python train.py --d_model=64 --n_kv_head=1 --d_mlp=192 --positions="rope" --rope_base=10000.0 --qk_norm=true --bias="none" --tie_embeddings=false --optimizer="soap_variant" --schedule="wsd" --batch_tokens=32768 --train_tokens=80970000 --steps=2472
Each number is 128 + 32 x the weight over the matrix's rms, rounded and kept within 0 to 255. Layers, rows and columns count from 0. Numbers have three digits each.

# layer 6 MLP up, 192x64, rms 0.239, rows 0-191, columns 0-63
149147162163166092125128146077132071152084115077134160122092157076110133066147149108059078124129091177164149121195106193140139147173169117145085095105063084182115122126102184119089099110163149
149126138180115133091129100112118120164077064113108127156150133114154130188102153135124170135184092161088195133176096173147133110180158065117087123101150089119114154109141122156116109119130091
139096103138100214176140078144104109150095122113125122114135134055137155101123152073076133126162115115143133157128088166095163162132128139108132116141131085166153111128144114098113117110133138
090104146090126175137154119171173161132148114084125145140180090131094126146095115095123146138128106079096119113144153146237127082104133151120091099159122144148190097086119098118100113144089120
142145104110148162082114132067132093165101116090155144147188125104156152128145100120139138153133153122053103107146098189146159147162164126147021108078186118138132120166172082078119186144150126
126145181077111189115198149141164152080148154119155091182121130135148133135117112147135145093158166141154139089145105142119160148136120105072180152157066126166109113168110063146139171129067130
147174173108101119154116118109158138160090156144146133133133156091079141060126093131134112135138091176105116164112100122105088110142121140075084112069149066103121122140111120192160097034183147
110118121103135141125159138156102088144099126101163117084183130145087168163121107136216123120125124141132084097117094161140162133136147165159122145127126108133201122160247121145091107109131124
114161092097104130137166182132176131168159100133116183132125182104141040121097135149180136152101132150155171135122106085109126135128101131099104113099099133123074144150130106153153067114113143
134176157184137080098080129184137040071136196108097141126055226114141151171127071167145191133119138172106120119094134127138089138187147117096181207073144136104072096157123196088116128104154128
082166123097113114114119109118132126138099101162113109079141130129144212088151097126076101164174138155144136138085172132143193083137171101171116110148191146124097105134118166101110120193181092
111147156067119165143049157120119147126071138106103102167107099101132121132080148092142091080119147139146071154159196076198227128116160118192129133175151123033072136142130144173156091165067148
178115133179114109161106134146105133165061122151093147107078117105126164181151125166131120117166108158088129142105085159064213161133127060143110115143143183152228078148124154141083097135069065
098127123076130176113092156115049094151138139141148159144119140144128074151113101108147118142103158127137098133081128079109103164178128093150067149137088114101122123099115131168144161177137142
133118101124134188148111101056095101092134122102130119114106075220094107141104160143095119082117098087133140122075078167068133126136125128107127124118148100144170092110140133090171176081112118
171145151135114147162071141123099119071123159156144170101123144163124128087189165154137124092146183161114069094160155132137165064104148153060140127148119143092128105120124117158126167129099072
129063176135107164137131131133226061112142156093102161173109121131139137153089134120133142159132070141126143112094083099084124139102100133140146085138147156125161083092155162112118110153092148
125062128145118122126111120080187081164050079100135155132090148183125142143105110146165180176122087124116112143129088164160173176150072147108128172114160145190095136179155048126155072137099156
145112191105098117155109085136122111215153097168088129118075115098138106118139192087080108192080135127157097165147137108123164134114132140209069105136145104125127130132116093095164116097105188
163089150113083076211162154143107154146092135124158074152088101039100150148156052161125086067158135132160143123109150108114140143137124105155116135090145073093118226141143080121137099154101089
159101127106104140103118122128113100124112156141101135108154103158098191122074151087131063179151125103164070122053121164166083119159152145102138089117078103194126068142184126160155112105140135
169180114149123072092138116155146101102151122155111163151139114093180155052144156179151157163138063167089072135158145125158119180154128145098162093157139096156158191139134151081094068186096159
150138089059107188178169142168128133134180149125151136085117116172165153162125151154126133134116137148117065099105130124096107126188097109108121106115090105137117061120123123135056122107131067
109120141160125125115092098083098119132130148136113176135135090113129162170151133131133083120155186106191140148121093148070115123138099158057167084131167137124182102178132051120132128083137109
147078116073107150125087095107176126179067110182093123160114137123168099059165185165147133089163053126107108117170148120116119175103116047187127114103143104152144096111137111064100177141095104
070135129114129208070129157148118149131096163136135103154164102133072136133106120099108091107133088077131107117113117107094134128189139124073084162135153075137175149152168194125122148105122052
113070160132073103136099153137150132096104119109147133159141141157136093173164125152075103059150117170160121135145070133158142108095152119135095114126129102160124079178158070111111113170181096
153076085168122179120075078162152099119162069091135164188076072144150158145114117087065132122116132076128130131135104111128118085122176102110123121105150112104129120156148097088150148122100081
120124126128118144123120061144045162159127094084097090154156118146090158129138121157102204162104106105092091204118113115160129112163209126108060064137146164136151180114104126087081137113153071
093135099195119138145106180114099153088144097103150091153136126100143080130132113146167143165124169080149130145147148159132114100132116172095163152129119118154142099169137185093134130134113084
153123136118164113121126123159063130158134080123190085140122098208087109115151141132162145176065124158113146099128127129133099139155131119154077146120151103110196129151152151083042116173111110
108151174111142148141129130122172071135163160115164107128122105108041087084068156140114092127117058172111155117118173131171136128101161127135113110064129144159127142094103137182187128124186128
091071118110189217094108099181189163168105138093114124135148155174112165084158167093131157157141116138125121166161158149161144108141095165157085075104219146160194109136145141138084082088121109
133080173144104141171108123131080148155164094130124195106114092103121148106161143096121100133124151100127120148087185143124145147118131172046097170162179029116162090109111131139185181134060080
117152145152079103110177110166118150114213080201077158099193108117142106099117052125151121134153093096129138091107113169068153194184068144098117084153131148182100176165157232197160114153127130
177184099106135163143043165071175170111112132120122160145100167118058072157109167178056138099186153126166078147176170089137171144146157129135165110142181087107149145111114122122157118153188146
155095133074053153129151143190194097140193055135165142196163100101156105129138095086140140133105130159179132086130127116103083061131098189120138130133109093110079110138113103134096129130142153
136129117179082060111116151138082108124140108132128157128119160089071153142113104113116163151128116140174080139097133071142143127130120129142112110112123119105090103131172107053105113069153147
152127153166096148142122070137075111103095109138138115069135142165145079175156168157169173128131135143143053131117114129160095097097104108136110130184152126125051129191172192101119155150121131
107104125180100135219089124107158092090136132149100107135203128144133082123189175126153084078113104164153141084141143178084090118110143160115094171119080168119111071157138133067204154106153135
102119112129160076105138173111127100143165117070132120114142122076108095152127106126149098091083106118187088143150149122143130138135162137141107134142163188064128168129117101152117119149080127
096163140180166101139139079131147078110163115167115193164171147163145125121141110143144191120119128099086138090149113185159094167102095139114132130117078092179121166070081121129105120136137073
182144158097108110132116092144172103097088154097150074134078138045189127126128120090123141097113143120172140093144173134170075111088170113161088173140146020080120118124174133137095181128114131
119153133179090101199127149083136134082099149128122138120127117160112145073175180071136146119091104152171160119134127074176179091177137154097114135111137111178089137123112138140121128143137160
131077125164124114115136143112082096084153142133126116081176106148115135168128075147121081038139097058180156119135145084097163096100151083137152120125112105145079145178120143197152136134047071
121130113115172162158079087125054085061120108082152160099153141128110198066186184106085135115108161128147157131122147169101077110131129124172143092072169201125125093145113035109171129059140197
180092203094134125172145093076073131098148083090131161138120117067103146064154118152100176126095123153039096131147118131129093120112163094123110172125154064093109152162115071113139164101144085
081080140133132121147093113163126130086143086150156147112143127130103166146118125162093127099157152132151130077144080144139136167139137108124102165159149143173140110184095142053104112147148096
108059058101098114146174129110082127107103101136068119108106160111076140080152180142098076146171138147134136084169117119063161150138088175116098108170098091129088097158092101153188118079144113
114110111100182132133141128145087063167120106152130138165119119166159102169145144151102135145148153075148128145154140080144189154122156101110102110120145142092124065150169156158080146129177173
132090122117066128131159115138145135084135120100066172080151131081160135088178088123107153184112106158109124083143126115193161093120124116094105125131132144131129140100117172127139098137145150
136159078076160210139141131127160120102093029147124132085112079128086116173100142181155118085164138145094141060134148115134084109090134077148176140125155102140106174162115095108127103178133085
146116147147111121166128138135147096136098111131104151134107135125141179101157143094121126209135128164113065079099219095135086186180110098136173146070146122106119117139120122094068103116100129
132094187158169148124116126094135139129119139188116095135165087160095125156130055180133137086102141145087130154128082106157119163071170108094119139100137116114156114105184181119060106176182066
137112073127166179191115100219129103160136154159123102067120159118083126149147134127122127118133097100126099131157149091186146110167081109189117164121157162096139086057082088157125135122157111
148112105116185115112171110126097196170115126093136127148177166144094126120150115200085075097168145145123089175098152147089110163129145088168145128182165134091152107192154105111121146193085140
132137098138104107178105147094090124113153120032110206145147115179104143100070127109122082149167083155159145123139184115139147153106146122147086074129129132136104142156185079139136119179154173
156188083167104109162094122121115046146139153128113111135142077167099139104080113115168154112129108181155157099102137084131110118132149136103198114120129166132136152074131111145161101107162099
121115164151122180131192114139127156139172125118132124133107127138173198126100149070143073147142099100102153157170109162159165123124116158095148080097136130201187128069113058128136108103091110
062122075083197109131144128059149110120133091089129094113111131167151125140161153063114132120124126165169149062092135148108135113206167108132109114129118124167128098160103145115149107137113132
136152171126082208137171138135078158156184111223140112158154154105175119153123146150108153122141151088108084158173131143169187102155055136105105085162163141132103119136185155083106101154109127
074132125184127100130115105123156097090093151171168129120130089092109109161106123125070133126099137083143136178126154064101090107139096087113124124115204065125118119116150081097087167160099111
158131146145105047127096161113141134157178141073188095085131134116155125073103132112083065137181113131139159111173127121169131113108084088167152104146132114123160161109112136116173169105161147
098094138169087108103152100166166098187187136148157059170081146146149127107146122102171117151167120128138131135098151123093132116089151114135171105105143132150097129167131210170120145123106070
130136168139152184146108081124127150126209095128176175131155142102081110137083155090104198158088114142100124155188131113165122086126112160127122169179121123110192089126167109108132164133111076
128095130167151142141133135156118115129210066148185135103090159139123207086101085166148175092127140148142126096087126170133091137181163127133112201113055097189184118107107109128086129150170098
112119169175121089127103127147095090144122144148141123149107126137108162148145119095135161067107131120125114125129136114149070104169115152169119068145106150147122145149172151157080169151115086
131125176143160144107130124121144171134102182087194075150163084073153070100108146131126158165113161099174152127117164092174132111109089082117144169147135146111111130136123126133087142126189122
126149169151098090175150191124125173098174214127130127144118073122118159119117085150121161116131129069118098117087139132130108109157140150144138093103091133125104117128126104105123078200155111
163076135133091126171119150110108095094157081180183131098163154075160119143150144089101170137170091155128131141087158154102146119104179121133049088086142150120103119059116132133137019049166139
094127097137140188140116172134142152138087203081110167107135088172166079125118211139115127177090165137078073164137129171065165126080187127129122165080096167120130109127108119120141170146156175
102081086086100188120155096105111136109163135100130117098125114172135093179048123137102126137143133112187097143108199081172170137114196141161144086127137080141157184100107075097152140051094145
087175112062137166179102076112140142107081122140068142106118094102155110143144145082171151157123160101150154085140158102131139109145104123121113118137090175062190109189154153122111042115119147
124160116118139130100155140073175129144142129121117160122114186069165120146127094144136126115132129141137100121177139095144102074136108111152208116144127058122105149200138096159177189127119093
115121078120099099104127159122167147106098141122113124095143135129112165113138118128157130097149178154105087075135146081079120100187122102125172121168088100083147141138197101117118138181114058
131133096142145120106197114110125137111159115173155131164109079121145121137144111097081073107113114100102133196173168195103134113184154135156108118205071114121159112132161159152111102149050098
111131147124066097159125110080098073166151146136054132157155142112151130164145127143118095062175133155146155111146146128098088182135109151075109112176154071119135125142119131094132160137079132
149128138084115116088114068184174171088125122087082159147096105153132112122117112150156128144062100118100135095149115061078107143142173171078112079137094127128138101122146139104091141133125155
096174134155155089120104105186139207174148120126114087213100124109141119143127053094166183100087070150120180138078123113132132159112162131157113124182123104112118189127112139114133130136137089
134099086170116141143100123127163091139122091131136085122156167146166171133203211074161097142122116119183113087154081057163099084159101119126113105120149157062062117179185168137143131144162141
109132121127125119108155139157125143136096123111107144108102160103153130165133084148184167111090106181116154101122140146098208060019135127149088126125107117066074123137149150081126108163102073
123117138212143085185124119173109096112125066120125135108117162164039151094143139113138077154090149118151178115085165129075150131128137169078083141078125128087116158116154147185183121136154137
119096179150110148111117141136154155108151158118185186122115097164130122118176127106075175086119151126104096110120109116155065063108140139104169153074114158144105101118121056113073126135161112
162126117177127112179151105100143155117068141162147075118172126141083161098104106204104113068111153108144123075109121115121118136171109086088091146122125120118146101132145152043093130119195106
095095182105131160102120158090113104125135112136150155152173135142142158133094116151086142173143150108128082154117139075131117090121098134113143104116103126120091144084121106182115117133106104
111099130114065130121134150108187141147198109129198105108118179157165139191167152080117081199144106119123086127118196153125069061143175192110119120114132105100124151120105134151148123122167081
220124093140096153105150220124126127149103123144139102161140084089163192115173095134113182090147111088100126149110144134137103143176138111213159091156157079077203149166133109134164136134119111
154142103155034029119143118109140149113178119156107121150162142147129122133094074141122109079130113136141114088161131095118105172117155131097128148112147121126167114094140115156108179212113080
132121141126159101103091107063157101108204146081113162139151148107133134158203116114153113215119101139126103128124197129116096157138152128100090108115120168164151124147118112147154134105100146
164159120139153072172159140165147120083116141112135132180146134143098048110176063109089096107115088158130140072183052067090103152116144105149154118062088143183095154133170158134111108179149152
171167168089048121147093145162128134080072162169122151081176114129123158118168132122061123143112082114060121173132108152123129128141117123065158158086076203118156100083174131150133146137115153
129137135138116139094192139098145154117128124176187106112152125176147123189058153102101136081171132086139134118183138113171134173133108136116106108133136118176125163165138177113130111153091058
115193149108140090102161154036150107120160121143147106113133099070114086061079111114134149117130100170126106181147119139085143118157091111102122102109073131127137184096183092144088128160038175
143118079105085174094117119201134097130121112100101130121104155129065090148145133141157118121156178198099090075136136086179122099095134167140099131111113126159070145098123149186150077088145108
152135103130162127131040103139050083093096127170081126168124030144149108122125165187109153113083097101117164171153158126077110160116152101093194131101179118129132111162081101118126183141136082
080137127103117151131102156101125112175115048122118159187100154094132166158104083175140183151126115121102163148127119156152178114174151202134152092123131081127177164149123144136059143154113108
102131158148117150213077127095057100155097122107140198089117125087098199146138142136110109144153161200064134135118149161188139159113147159133092137112125150080166091231136122139182119093111105
112151106109127188166149127077175107157061130096112103123127087087102128161172174156123132074131173126108169136128106110159134138141151138149136160179138129082144135088119130107167107065134155
122102110132130141101145123149126130139117158107046144144133136175140137084112116130132104138134090138136085103126136165079078122150161127119170118133136082125157139089057064119100151069138211
191135076097147125107148145117109114186128196121142111114147200144134118102092124158144070131154122193132110112117139148154119101148165073160113138089101079142122197162147138149114123088132118
153133162075168201111132081179117128108169139117149116080127113143102130166158140167147136121150196099067109145112100075130081142146148082133151169057113177151173121113134145097141166107104063
159122089120074108130153079166111159160140132089138065074075105140126144142119127069111204138110103100194112116167130150197132143097119143119080153136059102135080100123190165104113093159110128
175152112122135118107187127143088136188102118152138136086174111189123182119168100102138082130141173124146154134181105133155131133169154169105125089158136127111128155066142103107089159105101046
128111118185118114173081146138179121087132106159116130126164175099130136152156126127089137151118130057132107085151095091138132168186169084148131092108111130119059120157134143105103115123052154
154109118156108121163102117118168101160123182131124159163088203105092103049136171151141158076148094126116119169069112135116188188136167136128110145114119126145154085075073143178147143144100196
173094168159112092148084114182136094199197164136145137146112145138132159119103127149049178144164147157159059121106152079154120147087128134093137129109087123118120145099110088132121147228106164
147105142078134128157106096081066124152154076182105117161166177169121100147073106139116124113186055067079086117120171093158126119143159095106154102075185147153075097120123135200118102125106092
119126128150171121125109144106167111174219151186150147113191145156055117120105096130159150087184164121112107125076159180068100136134118140150096143102194076116145113142130084129141142109158166
135133099112069114173113089125108209118149165120165132119142101159159123158083124103103112116088138077161104060156133170139122128163123153111171189123105157099146134123092111104126170118132151
171119155177112082151092165135099072070159099079154078212172119086094090098140135139105166140142126168143144114173201069138178135161144116162130108065127142091128127121111125163135144174141066
145130107071173101138129079154079095142069089130094159096111139134100119093154088155123116134131127108116175107101125106098128102179201108187104117139165124116124095117135159128119176121102180
100108116154151091182125123195182168125101194127118047152128122087125106152138065162117134151169120164107111146108123124117138065175141174174142174093168107112132153134121124146121112070139133
145118196118139118104088145166159114110108145129108170148113106096126126175178170162126119095088134130116121215128163116129128103070060076172111112169108134125153115120130139171154138137123088
054111099098118134183170133114124113152145125159108169057120135108147140138128145094101131124141091176126144109110129201111115120162121086107070092144155110053065080172108102143131111109184109
136095131125150133117101104151146180113053159071086157124105083088114150076188168148208092115117155190073176115144145091105076147207149116143095125131169138112123131126083161137131083142151139
138132182161170097122140086122150150106050153113171100132084095108095138113162149120129118091144161118098079114145113058182120145093114115180140168147108078094149139149171104131089171113145134
132157145122131128150133119075144140121118097146109121147138158146133132206124124123163145036184159135064099124138154115132098140145097112123157206091131101118161128082149130139085128112137121
059189095102035182062178129081143083118105147081112145080098152107118166172134112126183150137153152141173059170150116176097097126130155128095109127178089140090138128152123107157160104120080126
171133165145117128093175138126121154156126112107152100160072179137098109188136098103155095135168081143092134155164116134195143144114117131167069175156157073131102106178146160163056094102067099
109145049167151102125148141083119123137079182159132160158117160083127111117124121113203132166135135108100145083120159087119103089143184085112118180118165100136094126127146154110113085115101172
147103145139134179090133116130150139116147066096035129139137193094068157143108146129140150104143130120125129118120042161136145158118150131082139147156161117119130080107114148110119089138132135
149097100093054186153127184162087113126105116106079083145135117149173174129102112124147172136184036081122139091116098182121129143089072133125092160171123113146073064158093135130157136105131147
149168125075116135100155089137115137070181134065103131091066161125111106097124134153110110084078128149130138126133117126109053141120110113133093129143123113168164104123136145110106166150140075
135142172173147124113121117126083142126133129123069171128178157166135115128203153118180200135122142174139145131083096128112081072156104107156130106149122119198071160097118105107058105134079139
188135126083153115134104154191094114140164111082069150162082128114153136133062121131124132120167161141120116190181147131114089200131138131119126157129119130109171126096132153095079139160146148
094093091099157085129179154124119121169120124206150195098093107092089127144075108091170124140115064113016170106078085123116109183140137122099129154136132161123095119108132132155171133096082172
121146129100079101148179168085105139152162126153129157152180076127107177108198183124106099150124145150069079136126050161080124093136125148111163155157089140104124109114171103148151178123092111
185053156152105066088088125169115128123129087143127130083097198120123103047160116127112138143156109168154148180107161156123241125047136156107096116092133128085129128135156138142125104124143148
195105156149120202135101147112157099123169131173143139159151168129135152145095118137137172162101126122100101119163124131091129085130125182118159150094110193104106138106121132138157127167140095
146055097144066116128117147125145157124135066151144172106164118131099171140166111116120141093127096125147136134128144123122086117155122115168108143097086143166137110155148126144079147135107097
175211154158095122103140123139145094094144089190076106102165215122168092094104138153128191157098192179132094104152114094148121150112105131150162162136144131137111097125203149092116151142123131
110138131160060182199164130161095129122127114125090097125107140134169149108150185158160119168125113131127115098050186129159112117132132124138120144133088177136064064192111159171103157103138167
124181097156176102094102158126118108165159133122158150136164190121140111105134112125115094097109133119088097140067150108175132191119147161148101148152058122152160119150111146086125146085125116
157136156134216142150158126135069124159124138171151078103107103084098150199159085135129129126111128083054130182142134123143114102121129115055173148175163108105204183066172144089127124173115113
133091129114106155080158082134127224157107131099135170181069100094144122157104098116118190156146128102107128129136154109183167081163111142184117166197139209129110105105148098073145156154152128
119143121045115106095152130112129098120130156115106202095128159138147121082157131113085121147104146100108105106120161117088165061145137123122115110173087157113101115089075087131179118157179164
102093159166114197153126153135122103151206081145116180176098133182135130128117140151095149118065136135127108127121131142112194077137119126225122058118197142123146066159179135137155073130121128
065142080154108131118138107140155157106109136185125060141154175128192114093087105140079116182162178123096058172122168143101152149139086099147135127144118113137155200121102174131128160124104146
139134140096118041118134112113094103137129117095138154077081076168064086123105155141170112185139085157139081122039156129098095128102127118077121118103132149126156154181133140097142147129158161
135169130163143153155129115118151120072128112120084137097117151154099088134149187137117149119123112140124092076153074117132174182170143111170106114124106117137135141079147087081154163156139135
182168082075122131138108109055086123111140105109092133181133112114116125150129105102135182108119162110106169126139075084123184145115172183076196118127075085087146085155137140149126192146107115
119130107111149137162120124098137120093124150152094102167149129182172203141137122129170066109155106106061180177147078137143137120159110120082135139145113086138103138089150147143115067168092127
122119094174122128191137093101062164182096105130159131125120120123128121165121100119107105123116078074100158159113162101148148183060098098136136105155149084107158208131150111098117103162123168
083116120125156068171170101063070132103175147088129149106099180150119052128116072150150137094114154110117129122111174086133117122131085174136085085136115064141141156138184103140127158124158173
113089145107172132133134189128146063130136117085161159155114102176136155161093144127162135131040101037091102061160072097117124078147170029129160145116125148125144097109136142191146153122105130
154080093151138102062078163191122139147191102129157155131155123108125153136095073136084157153067115120114177143117116127183136139149156133114078075093121141139093119122091126193097108151124158
129063158177062133134119100210131130094122107149200123097178127135183143150161154136104163155128061157103107084120094132149162148145097103125125207178090100174127136185119116085131145158187129
164190200135144179110165106120142105104092112146119109109078151088182182145161080141123101121159069112070155127134146136075112038112111121159121108182115099109149135156119105081150112148134105
183135107110124087149108160145101123146139180063111195115141110093120127093121091099156109137043093096087167125144063120094108132102137100118080059056104198166154195153228122162121105098124138
079095132143064152127103086157174144163112094126109139184163108181115190134120146137151093156141143080142133139033179111079142133126191111126158078144185118107117171187152087145196131108152174
148085091153130106053115143121061122093173097139104132128080095131055198094118105185197118081114157075125168098117202136106127119150153107183122110141097077168079159091054040156147119147103117
166182173103144127165146123109137087111164120106183116136165087104108101126162112135164207158109165123125119115183117126149126124136135076168115183066182141199137120081189173067048128132166156
167093185156140083127152113137121168135135115098141160120107146176198172056153120211142142105065120195084144131065085236102104188107133109095110100165144097144170057127101153154154085132129115
170136124105123133122109048071116121166114121132118177104117204137155136169126082135130150121118146112097129147146118190146104150118172132071131085174190090140158139090099089201115126062123161
123089148088165176151127155154116155141153195139097177131153154111131177169073142165127088140140125121160088099078118121110082093107121105146155149094143152141128157163090110113125199136176154
119165115106162080092107130168141137114117132131134140141113148141120101161146160122154164071119088167093179112100131159177126094085140187096161135204139135126097110163166173115060146108133146
099119125115191144114148104142103100171124149122129140201080128171162105156137156086132093150100158143087149197125146130096125129140124192106131078137196167113112146160180075129106142079123165
152169141124194139138163076145189144125090108161095129126140108066171165158138140146140160091141137180094126084123096145139148114146137140108122141112147143134086121130147073092080152110101170
127142132151070087127186099147136140086180130206137125148122060121119102145113083164132090108151120111166093137159179142089092175214121172069134174099043161153134123089107133091107168110111119
111127135131144101106117150149156119122050147176200153092157030175125148126140120183166111159128149101146075113064129081157166096156137139137166142115148185208138119168151082162171097060150118
180075122123093077128093091105089076201172089095157090138148092059117132125114117140109211224136150133137153116133156135092167108108157140168097096104144099114186118087102157128132125126127098
141106105038123156210091151091076114119153112081155163125120150123097143163134130110137101144078150123129163081023080140176081076076154150165158112146149092102090097153090132120107176165146092
149090126120112099136074149078168105179100112127150113107166128084194135100125163121142126125150165103150109167118089133113101165180178088080151066130164105074140154126162153132165176142098129
083123142071139130114144127065080132127079164139144089110177063142097130113145108123141190060096114109136196179184171139140093130098084117109119091088122143103145120152135174148183147106081091
147068128192160145120147158090187161172140141072107138124129216143133100175137129082133091121138139172124140121132099102101152188073148115096100166107144124150216136180132138127201146112142188
130128080156086075172169141136154139120150104146129061107159152147166131077135122107110142151162110123154129075165120140174151126143150155120112121157109157127049107159086197140127109116097074
077155134155089099158109122111085213150136089079117125180146116065133159140078117172127113208112181177158096155125105124164115134163133160157089151173143141101121154182095175138082155137165130
126182183210094147128141124180222184139169126167133126181119139103098107213104184157137103085081095170191126168140152113190134122115155169086082134104161125124176151041100155155124126111123137
113130081053145134119110073142126159170145109156146061084158099122172153125148113118142127069128193086113096112198201155113139157142110094137125108084080107088115146103172155166113109145154171
128107177161098120132144138118163103140090129098121094153179068179095077108166175162117179147086117122153169175178059105129132166150123128133115150187152164122162097129105118083118124176158146
207119147119115140105109123093144140177123097108062113131128157064167087128119124131157151166113069109077107142145073143073134121084123114228132089160137127117138085154140095139113092140079155
127129132151108115055132088087105125179107160116130122118099129132106147166084115118112123066096131074086112133154153046098116065141145145108132176125111124085168179166174134101102151107098139
141123098125110120063161121110161108102142117137130179101134153133105064063133136148050098159102146156130152122110139125141052140126123139135121145149128118147108064198112107088139119191107106
135121144113174143118116116167129146164073137099157121178097129175095134178133138174161131056144127148109147132103154061124131151136134125153088121122143099114131104160079119155146151089056140
176090189131111203172166121122084131134128067152157102152146095095085072129107086080103163122163122078103141154192129102158134093130092097140076114116180199161141118106118040171083123139159159
144134069101092112123088155145121103109135095163167161124169107138142156104176163080143163083108130119108176083099116181186140121119144090107127128137123061190079119102149188131116119150093143
097099056148095141136149117100101141140099149099017131112152155111126106156146069127076106141106113108178130139076126142092110106109042153101125132143128127091109150130111097110154113124149108
130114110088146160119126164089179043044180098153154128128148120160121176092101170112103196164134082119117141121107122161170149132164153127109108194124106178172121110166122105156118167044174146
146102125157143107205103093136151085157071149133091146163133122123143157151156110158081134141177109138133141118165127140094176111207134078127116132187133131084119122087120154105122152108120077
106125167214124141092194075166088200115116147185114144144112099092155195123107170111123125127046139165125098116160146168105063097139102221176118152132061146098122130134139147167103065138131096
132107145141135170123063143119094138127102109150115106136078126126150154112172145116153157095145078132116107118095116139093126107087116121150119169132119098120125095112110153107072129106178159
111129114163129163128185102079117134108078076154128113111132162171099161170118132101104180137127121098146169129099173125094145064151121107203149126105156138185137110183158121127082154054071110
126130056091129135089175057120145103136164126141117087069121184126116117123133078175157167146168109127099131131150171172194101181086146153144083168166081102131127175183088206199144102101190105
090145096094089051110152086171114165133070105108107139119108151126051147105108066094145123142084062118085119140151144154140079122136093130127087122109144115110175166151175107098120105154114162
131126103104105065124148116178100167118073148114135094128083122109081123096100173122171092129089138105147086087141135133144125188122132122129098100095151143156151105046108152133125075085153239
090128157126111084097134136139145134177118133134133087104090130145113163133125134153166180113181103171069111167130126163116148142095092163105109165120134150129119061209114165129089047152172098
134136099096087148169111082130105153138079195130100146140089177081126143137033122129102137102164143090163083154116111111100141160120098120169145149136122183139189185141203130079165166099122161
125137166116120166142130102125093091147066165145090096102129116094106138090138110161146076193124089167092091091105084122124121134129084090136188118159142142120146067127114123158159173134114135
150112082121149116118121128117159162106152126146141131075121094126161038092097112134135152098159142183189148116136132104088146168134114072171141164147124177155157129112094165149123141098178096
053148139156062121167165113121116104169085131167108145175189188182169146120161151156105127075058141135169110122112121130114087139134111121083127124143083105142150094165127099172164151112088137
186150133161127102142189123147139125105175099118126174149124124135111149107219075132077153149129104107181154136085113148155118072115106146151156109172101086113119102104123133143100083120106123
142164083127156046111142142099217140120196154159124105210193101079120140093155131152131102132127124138141146120197122130100149136118115162110121088093109127087081167082166132146132126167152118